python train.py --n_layer=12 --norm="rmsnorm" --norm_place="pre" --rope_base=10000.0 --init_std_qkv=0.0249 --optimizer="muon_variant"
Each number is 500 + 25 x the weight over its row's rms, rounded and kept within 0 to 999. Layers, rows and columns count from 0. Numbers have three digits each. The size before them is the row's rms in percent of the matrix's.

# up: layer 3 MLP up, 1024x256, rms 0.104, rows 928-952, columns 0-127
# down: layer 3 MLP down (transposed), 1024x256, rms 0.104, rows 928-951, columns 0-127
up928 104:472470498528484530501497505463513466464497498441486485545504515530497538493486533489548512547492539482504554507474500474514447474493501548505509478540510523509477487528506504523484569462477491540504453505497498507503550482517488486505494474496513501466543509531483473487523492526514528511497522494514494545487509505463438520481496488476542506506462512505485426530487493491467504528502
down928 102:482525455459497510482494511470489518504468526543510474479548463493471540486445547449517529501476505473495477519491550482526462520503536493469521493504508495495544548469510460511483516524481514495496509475474505495496475522497472476483478498533521486501512492526513496460550522517505495481532477480507530480510479474523483498506485539520508468514487525509504473478501527517484502462546
up929 097:531457447467480421437467520538508471494516535496515482502503509510500525475532491488504501475483456514473510509524516510538505488467498445469461521503502499494459494536500504484507492526478463476465480499504510505478478503481503504497491500526467517499462519465512491552480514537493463466535486507494510496527551525485521477538514528527553504493494506499490474498502505487486506495481
down929 096:515506505537534514540527481466531482530474457516490541485502529492508444513494493505508510455516504481494516483547507472450523485490496526512491492475491498467547567491507525445528497526474507480518474530492470488500475506491545492514508475478516477467444491461483490525500600483507515487487509478488509475492510502452461490489471491532504489498517453522549468492481478517509493490489
up930 104:480476459480506531474517496496522518498535520470456508521471509450522523498559456479486501538519432486470510473544511532482480485531541531510510498468518533517494486484530493516475516512546486544460498487550502495495478516513479519513517519562458523462507517480514484488537496504482495533465480502532506501492506538514497475501471507522510532492533522497501476502497485517465486481543
down930 105:530510497532514479529494487543507506516460435482487500545497495500549530454529537521530469485530503534485472477545467508423468495497511455451488480469525499465493506489479486463510453516488515491515513529538506484476500483537501485527504492501513539473527459499524513466519486524511492437569517471468463479512499521517528523543493525462462472531454457509501466469485485513531496492462
up931 095:444496501533535491532496517479484503498481550481521515507485501484510444516491490498457547512462484467519501495487542480493510517543528490539488552482502481504550536523493515514501491492483462523435489491498504509486478504508497514481485469518504511532522571489521512493496468508510502490455497483457486492539540502490507497479528476500522491516544544511486518521462505537505506481516
down931 095:518533470489528514512516487496470482470536521474501445492530494532497501479518509476512495501454477495532502523473481492518549503507531475513489511501524505510464458515514491510519471498488475474507513509520494521467464490504484521525451523490520445530458488513492511488489467488507490519494453503526513480521552509532488470513457421485486462471489487473517488521516510506506516462523
up932 102:529494492496484478480492518515500503468499457500499482527505468499519471498444473500558512535491441497459476562474511471479510495473518502524532507510470464439540457496571525492510496480527498503485501479479518523502499494486497527475485489509497489535488497518512519501507517500531522499539512488521464501503515515493476496464541480523523515467489513559500494493553497519525504478467
down932 104:519514454501522510484509528476497547470505518515500507499507460506471519484470555488557526500513456489538545499480491515487525521507446502476549525537496532455509493475483503504509493479537519553529510494489474463506501496466526507493499492485504530508527490495564464462548500448475493459454507459450529478493508495477513504485501482519460551492474522520501466502519517480498477511457
up933 108:501498479499477511488464526542502461489511487490514552455464524525491527489529488506500517475503505500498502499487487518482492451475509468525511571531552501523525514497516523495485497531462490496450537514505514517519514519512517497555506503476455521506486505507471541500473534497519495448508509494510469512495460478504502534505517518496484514500504508466502522507531488513502532501497
down933 102:498504496506513504493472486515509524507483498490532524518512528534517475479521542488533516502493490508506478483484470549468500491486499536518472510491506527543462493499487488505510501482510476527499493528510527509533524541495514493491513499501493488482491475477531532520545497497495520528471536502496505491483519539499487493464510489529479492508547491500459523541543501494484486510459
up934 096:491494502486476485515469524472531486502500509494447467481485501548534494522505486484541465448543524532496519486469520467502502517471486475489510505492452550472489487496460471452469486486504514506511577556501487504547482454484488519497465502507504513491488480524479536502525491505485502510484471479483511474496508504465481467509513489505515534523543546503512479486494505481445508541477
down934 103:477527503501511491511504518536496501504496534454516498462486508489500489521503515450490532504501503519491503549440496480467480484477472506488453478494483493482517530479458471506494473491500522534524472473513468510488505494518445517490479505575448491507486542446473518516489486514478505571535490495496514466545500539480480467467491523500543470498498499500475497507477511534431522511490
up935 096:526510507474518500471520481461530539489491542491475470466482487485515494482517494492514472464543515483484485449451508513459523500497514521492513516498495502511488509493508525508478540466510502491515490550494529483473439465514485521519495495485566504533521525496465497491499502465531501493440514507455479524536505528489487477522474496471529460511481491463438501482484499495517457505511
down935 097:481501490534505515496510516493471473471466514488480533493500528501504467486551510478492452497503504466525506492518475528496529549567471493505510515486461499518492481476470499507537510524497506498455532479501519518500470510536545489467456547490477518537539512512523515479439499453503549521557503497500481516487508493478488517492542475500501527488487457475510523457473487477493527500511
up936 103:464514485461487478499511502499470487512477493503471497479528539470493529478469478508489498417469460508451489460489504507500527518449471523527499591510495549529508536480453466476496536529539485543504480509487494437474491529492504463497483499530492471462504494483490500496491517497506499533501511530502498471503552497496472506495491522517522509515492501500472510509465485490549479494487
down936 099:506520478497479512521456495502532545498499516520496498487512484489485525480480500487477469445504458533518489504532511500520508493542533492508494513504527505544532553523536488459508528531515470439493512452501473486513558470505540498466491492506492456537517470544482464489519492545527522517500483518481514504452494529504520495497504546533494508498504496486507518526483478498499417494494
up937 113:478493502485525437511508497509509520524467508500462499467508468519506553514490497494538507498463554543507581509523493527499495514543476490513496485508516493510500513505469473502518492495480528478446492503512498482465510464555492534520482493506517443522539471483519490491534510487496460507507546520567516484545503457505497523482485490503513476521481495476465494543447521469523521514491
down937 106:502531495496516486503490498502560547480501465536483533498495490482473508486458514517548441502480508492482541502501491457512459503538514521529508453517536474517493490508481523465473492530510506472517491503514512523532531489500551514482508454484465460515453464534506505512492519493483505456476482454513505526533500478508473509479487488483506494515480475509514470460509513495505485472536
up938 093:522505439496503471480491504486500509490493544535448495521462421495503530491506485461460541477503541494505540486494484507505489555511515466510465496536497484462454498473479484509497491503491543478480514483500502504490510450565502456552486553508469477510490469480504482497494468498484465474487491511511503548522473487543495513474499501506469471465486530486415508492521510513558467489514
down938 103:498505494455518465528505499578510553506538523479494453511466497491437506484514474494483471494560494470483537490483488504460518518468495499523501440556523464545444478487485475507505518509473536534502496497481534482458488489511499474516481515480522526459463502520482497513513519469524494468494498474483502511488528516526467504470477498493490492498478478488508518503566518504470483510525
up939 091:469505490512477519461475472472520494555535449505506512521508485508515535498523532470563540517478512461489455509516521476531541456512519487528485529504486534514500442535453518487466455518469532470494481515455496513553494502512494512491536502438459491442491496471493544512528489477491485518473483522487428510485515508510522532492493461500509531504514512461491480491549517490491523504474
down939 097:482522507443539512505485508509504461490524470491506465485547499501474511499503491525494523476536477489484528477511496548486520476491517489521539523520468500500491505523502466465489506434473528533513483495554492450471490559511481474475489498484506477462515505490509513500515482481541513496512522445493503505474537516491478514478503522519477478543476568491521579473493492534505508505554
up940 100:476471487512501511486546545502493468488471506507517511495482460491484534509504464531482530524496485523523489469516537468461470508487508465509509499489499499536452517524493467524499500530487495491459478508484508543493486516500447466530473503525525511520480499449498441504473514531500500481466524480508531502511500489484513499545488497493475486571521491507519509484488507498499492500522
down940 097:511543463498469496503519497501446523509498480542508506528526509465490500500543508492509517513503509489497518539508484491513465510494477492471497456492537495512487514489541512491463534537473475507433541530492532496539518485467523529486488491533453493508543468559503530532469484505528505485501488501464532490464525512551509504472463494451466491476522492517495539470465486497523545520541
up941 096:517516464478482491507517477487496493483501528475549559483510456481498483465492516515480504492507538497531495501492505459528537490481465494510496476477472479506499498519484475469501510481472445553513528522528539477525482509434489517482514449493505498564536471497480473542501535507490508526498456495520502507507499492530514478507500508506478476481520534512509502492541526468494520491499
down941 089:522500483482496480527478503536517527475550513552481502499469510474509521530518546511530514505501480484490504492476508508517499528479527493464463433473499522479499505481528456528513495479468490536552456506505451494470495476516496516546502476475483492520480534482468485475464464526531477518523505449501506475487522456465488434451460512518538489493509462474501451502497458489492467520491
up942 104:470496538471482529487532563493485474511515479522534521451516448503504500514510464463474483511528511524478480496467520505495497490490494490539474496492534489548503481489489524495485495521514465505525527498471452443471493534485537475509503460536475527495474480464502480450510512533539525529525497550528509500520542476528481480512489490509475546457508477515524506498498505554456467536496
down942 102:423529536516492533501456468532528489490480497496465482518504504511467515521487495475480479517496494522495547517529497495527500516508497515447573499484506514501504479479518516482491519518524467452503473479481468505506527529496505525511507501471505472500513523501550517514511483524510467508494505518472482478440475500530545484490476489521494481519474448521488519478496552540466499499512
up943 089:519447486514488487454487516464491483477544522506503524504496517522476492444494500533546514488517477527507506492456488481477466501474528502488494459464519521513513513514473555495518473512515494490561487471505477539460471512478528483473525504511500482465455484539499474474529532481511494488518488472469439445498497486447520528491477535542487527517519487559488475500484461503490505505486
down943 093:465541497541497469485482501505511532488505503497519493539562494492528493498517513501458514487534501545492507519532556514453483519491511484479519488461482484493506489521477510465481518517534529506462521576490508474491503447535486478501504487568502489489529527514462488543540538505488500537513493513514490493511498504459466503463498483505474472518506508464517528510527459524501517478533
up944 090:460474494503463494497498490470483513540468461511490475498531529555480501457490500546509504459509483510475514518458518527472485473473519546532499509482477487476502496459525471504499473531492515493523501456518531483509533484505507528503489533518515538464528507503506500522527540500522491529503529500429486517569488495475487529462514494526487546519486500513477497496469496509552543516502
down944 101:484473487476507535505479486557527498498521480502491508516495465476498527553553494500492547488510532487510478472456542492486496520531469515482480471534475483482537475497504483531474513509533516525509482492489506520460483552530535517521487516541442526499505501488544543522533497523494483466499478493549484491472553509514504464527506471505491533466509483508486494528519530469527473466539
up945 090:506546451479517442520528466485512499518497490501508452517476475526474484529509504530517508495474555501475507524523474513499531517519518499464480533553526511528487539454472529517519456469490506456493477459473507498518504486507524524476471523515529492502473543522523514519456508518502473567471512511465481444500516527492473528486496487505520508505508476453476525499515485473510550504494
down945 097:430484521536508492523510528521434477547486536531477496499514505490522546506491501508514457444527508489492499492514501502566496506515508454521495467481468477496494508493475518454480483514499484546479514469491564486476502494504498519535522572511491513491496486499510480479520500473529528500469530505484519515551497508521451451527552495493471518487526502486522471509522469495474522439550
up946 107:471470515497472487489464514493488476488471469469493503437550491555488504537488523493487490534488501531472458485468507455495516540487471541518482518458493479512497495492498505543485488446496514519492526520472520502479491505527504513520488504506465495485488484496509545442510512513496526499519521515557493498502520516490471519493467466515477483506533475454506527483521510519516501505490
down946 100:502514465538550502537557526505487476516462539495475493513511481503479484481483491475500515518428539502463465520519519513481500487472528517479523536483504478513503497500450502501519476554559496496504512452481491541449464527519480495507502478497473488506551492527492533477497509480484496482509524464477527519517470493527530479526442526510477482512481457497513502468500491480485472493496
up947 100:504467532511473457492476470518498512535515494526506504475444497523478497499475503527506505445486510491499497477480548537485482487451480469513493484544536531512544499467554533513512465503507516485461456513509540504468500466469510543520498496537496533530497527509510459512507527482500539477481512449513503507501546478527494500500523496501458440519475496497475485507494498533472509503540
down947 092:505537484485535524518507471500518524496465517489434516435487524516482503505512534489524497498482517492485484550451503513509475532512446449522477482497495483512465484475550468495452462482495535477473486516494510477441528518505541469503514467527475504429518484536520517533486486535501510499519479503524477498482521466485488529509496497509503494474465506503510438512478478509513552455465
up948 102:434491507499493488498493503484479522534494508505473525501489505498492487491475482499494515560516521535512502492460489533456450466492519510473513488503475510486501553528508542518525514496484544499467484485505531473494471518520522495500523497562505480518505509453513450532493429511563525503487468500500488527472473475466505481468494489463556546499495494521490469551490535535524474505513
down948 093:472568493534511511496469553515461509494522524509489535507560528497485511499536491502518534539489475521490476509493499486479517482482499471488497497448486483447528538529518483532480490490464531460512464476522511506490474518492506535472478463512481532551528527496520457502510449511462456450490469540520463478481490486527525501487467526509438500533501536499503517541489465492517499487494
up949 096:486485510471481500513464505511502524524502498478506505496492491527483519483525491502520505540450478506505464498507497465463511472478497505496475480480554501519525490521497481534474496452506505486518475475527508496499476514453516500511544555484512497474494468513506531492516510516513471512511533513517515462485491467504481472498478489488495537493488488507510488468522513533475542454466
down949 097:524511520540515512503526511511527456502474552527500503467497482511500525520493526465525499530511492531460473540548501494473521488518510476493506464517447491520471499510515469476478463458492523500485489521511520524503479496468505502477517503492490511513481486467434506508501489471470498516539492490520509505477486533447526505492470550536504496492544495511480505524495474506517474472488
up950 100:495467519516485511452505531505489444523538474493489449468535466529469531458496461487461563505534505507497527511499495533474479528507479501460508511479454468498486534501500507525502507485503481523497492502497557460490487524530497473511499479477517515456523533481532508516483493502494500464519481479454510475512484496486511481436494509510486508474501484513523528535476502552509510478488
down950 101:496499484475517498458504462557509491511449540522518491529477510454479496520529499506457515496486523522501507533457526513482478502497493491500496432521528502500503502524498475498509511463524524480464535470535515481487540502494472511446502527519469480502519500515488444496504486498494514510523517503526450492501503488531500472511495508522517525479497507546489575498525528533522495451510
up951 094:493462486485461488491453515534529495539518493521467463509501523479483541505476529510503499485482483489512541509515473492563523485465497486487483474475476506509471476511459475502478528452483473503516521508520514537487488506497484461505516477521492492484525509482500481503458538491501494492518468539514516480449487508520486478504492489488470481526466493466527497457457493477465501482527
down951 100:516514535495513551471538509458503486509494535493524495515496515488493543470517531496510515496502501485506492541490458534542489522550491512507540490491500469533519475505497485524550510496470441490495519472563480511466509461563491501561493508568473502501462492474477472483442495519490538470467509520480525498479475537508468500508501531493486518535513503533546482460487487542525487484497
up952 105:463464552493505457510503521465499521475464523518473529505518522468505487522482503493519492515520483498494483496491514455521505501461505476480477536488502520519494465512493503495456514541464547494530511518498486495485499476500483481518502517516473501477493477572490467497475477498465497531483452510552463504493485509456519516510469506472512464402509476483493480489520516507497526476505